{
  "hidden_size": 96,
  "num_attention_heads": 3,
  "norm_place": "pre",
  "rope_theta": 10000.0,
  "rope_fraction": 0.75,
  "attn_scale": 0.211,
  "parallel_block": false,
  "init": "uniform",
  "init_std_o": 0.0741,
  "learning_rate": 0.00895,
  "lr_mult_o": 2.0,
  "decay_shape": "cos",
  "batch_tokens": [8192, 16384, 32768],
  "doc_mask": true
}
Each number is 200 + 20 x the weight over the matrix's rms, rounded and kept within 0 to 999. Layers, rows and columns count from 0.

# q: layer 2 attention query, 96x96, rms 0.158, rows 40-46, columns 0-95
# k: layer 2 attention key, 96x96, rms 0.138, rows 40-46, columns 0-95
q40,243,175,162,176,198,185,242,221,198,197,207,194,208,216,208,184,187,207,213,227,167,203,190,152,213,218,207,179,156,185,188,184,186,189,194,194,198,211,169,193,197,229,208,193,219,208,208,183,186,203,212,157,215,194,169,173,182,239,213,204,213,149,223,211,202,210,201,219,203,217,213,199,164,196,210,203,204,187,222,194,184,161,224,202,212,188,211,225,209,232,205,209,223,218,187,182
k40,211,206,194,176,208,212,225,198,210,199,196,187,225,194,182,212,209,186,194,204,186,234,205,210,182,196,220,181,190,184,187,232,191,189,198,189,207,195,189,195,178,195,181,207,179,177,206,194,205,212,186,190,192,173,214,200,200,209,181,202,182,189,212,228,208,177,214,199,229,231,194,160,204,196,199,200,226,213,187,197,204,187,185,200,180,193,226,234,177,210,196,200,189,194,177,207
q41,217,205,212,201,168,222,188,192,209,194,185,206,205,176,183,194,239,191,176,182,160,185,166,172,161,199,181,190,197,183,177,209,235,209,187,208,193,211,189,206,219,216,218,203,180,233,205,182,202,213,173,212,217,178,191,194,211,202,203,189,177,197,230,222,210,200,220,207,196,171,197,209,222,148,160,203,222,221,204,175,224,193,217,218,200,189,182,202,184,193,213,201,170,179,235,212
k41,207,182,182,199,200,194,220,194,200,220,194,196,183,229,231,194,202,225,187,173,210,208,168,208,218,205,171,175,183,212,211,193,183,202,186,197,212,181,203,212,195,186,227,173,196,204,248,211,190,202,205,194,194,242,183,205,180,192,175,182,217,224,196,204,166,204,204,181,209,227,174,199,191,238,223,197,230,204,186,230,202,201,207,207,201,191,206,182,227,193,165,211,212,194,186,176
q42,180,206,163,215,221,195,202,214,157,226,201,179,178,221,202,214,160,202,210,191,190,241,215,218,226,184,225,218,184,222,190,213,196,188,197,184,226,167,206,178,153,188,193,222,233,222,206,252,215,201,226,182,191,209,205,189,188,227,168,200,178,188,177,195,193,212,194,181,194,222,203,202,189,225,207,158,205,162,218,229,185,207,205,187,199,194,219,206,195,211,180,179,187,208,159,203
k42,216,205,199,193,197,222,207,213,214,217,197,187,220,188,205,192,204,189,196,234,205,185,218,162,197,224,214,204,192,185,211,197,212,202,195,180,185,191,197,222,202,230,200,181,201,192,214,202,197,184,191,200,179,174,217,193,193,196,185,165,210,195,208,191,220,226,188,214,188,185,221,207,209,186,170,228,181,198,187,206,217,185,191,208,212,218,196,231,199,213,215,171,206,203,199,203
q43,217,215,210,192,185,190,209,185,199,198,190,170,200,202,178,195,206,212,200,194,202,219,160,194,212,222,191,210,187,202,199,182,225,189,217,203,209,203,197,187,178,220,193,189,208,223,192,225,203,205,209,188,182,183,191,210,181,198,194,199,210,169,226,228,213,212,211,218,173,212,194,223,196,180,174,193,198,216,194,177,207,192,205,219,193,196,209,178,189,192,203,209,215,170,191,213
k43,196,200,204,207,190,191,223,219,201,203,190,223,229,208,207,210,180,215,186,210,211,221,208,203,215,204,217,176,182,200,204,217,182,189,200,222,217,206,185,190,204,196,207,191,204,193,210,205,189,186,193,176,220,196,200,188,204,197,214,214,181,213,196,189,206,183,202,193,241,198,226,190,175,221,195,179,198,212,187,180,184,189,225,170,182,222,203,219,216,195,183,204,203,201,165,175
q44,188,216,183,197,174,206,192,222,185,250,206,199,221,219,224,231,213,183,194,190,170,233,208,216,184,172,234,205,209,218,175,203,218,201,207,205,197,199,220,227,160,174,233,212,186,197,221,177,212,204,256,185,192,208,197,172,186,198,186,202,201,201,216,186,187,179,209,172,189,195,195,208,219,180,165,212,212,191,209,228,220,196,207,194,213,238,219,206,217,196,206,187,199,172,192,217
k44,226,215,192,218,203,208,206,205,193,217,201,172,210,207,202,212,199,169,166,205,184,195,217,229,165,194,202,187,185,198,178,178,198,191,212,183,202,200,220,194,172,181,242,180,172,169,191,181,205,176,183,175,204,231,212,221,208,211,214,211,183,228,214,195,192,245,219,204,211,195,202,163,209,195,202,187,180,223,256,201,206,177,242,204,180,184,219,211,206,225,216,163,213,190,188,185
q45,208,204,193,224,206,202,213,202,205,162,196,173,248,182,221,228,207,193,207,207,203,207,218,206,190,203,211,201,166,174,200,211,198,200,200,192,189,206,185,174,199,208,211,182,198,198,203,196,202,208,195,204,193,183,181,197,209,195,221,224,205,219,230,199,212,213,184,211,213,214,207,191,200,193,196,197,218,183,222,228,192,202,238,185,218,189,246,221,208,238,196,181,183,202,197,198
k45,243,188,188,198,225,208,213,219,193,207,186,171,237,223,204,236,196,206,208,202,213,218,214,194,195,222,197,188,177,192,211,201,237,209,220,224,185,229,197,204,185,212,187,201,189,205,161,183,195,212,200,187,246,209,208,200,188,200,211,234,162,210,163,210,230,200,201,231,180,162,243,191,173,178,203,174,226,185,204,206,202,186,232,204,160,182,210,230,163,189,204,204,242,181,159,175
q46,192,184,196,204,197,194,197,208,178,198,200,188,187,211,199,201,213,190,233,177,216,205,203,197,207,185,198,225,214,212,221,172,210,208,204,215,186,193,214,185,225,205,213,222,190,216,171,188,203,194,210,190,204,223,197,202,208,207,189,178,218,192,203,198,193,198,213,189,168,195,193,206,212,190,204,184,211,215,185,170,211,213,184,211,192,206,205,160,197,196,200,234,210,186,220,189
k46,187,189,217,243,176,196,214,191,214,196,213,216,200,198,214,210,221,179,208,181,228,187,192,208,204,179,193,204,222,185,204,190,179,223,210,195,228,174,202,195,212,204,227,188,202,210,206,178,207,180,197,188,182,221,201,185,220,211,221,177,227,203,213,179,204,199,203,195,199,196,215,198,199,191,187,208,204,224,185,176,212,226,192,192,209,204,210,193,215,207,181,204,179,170,233,225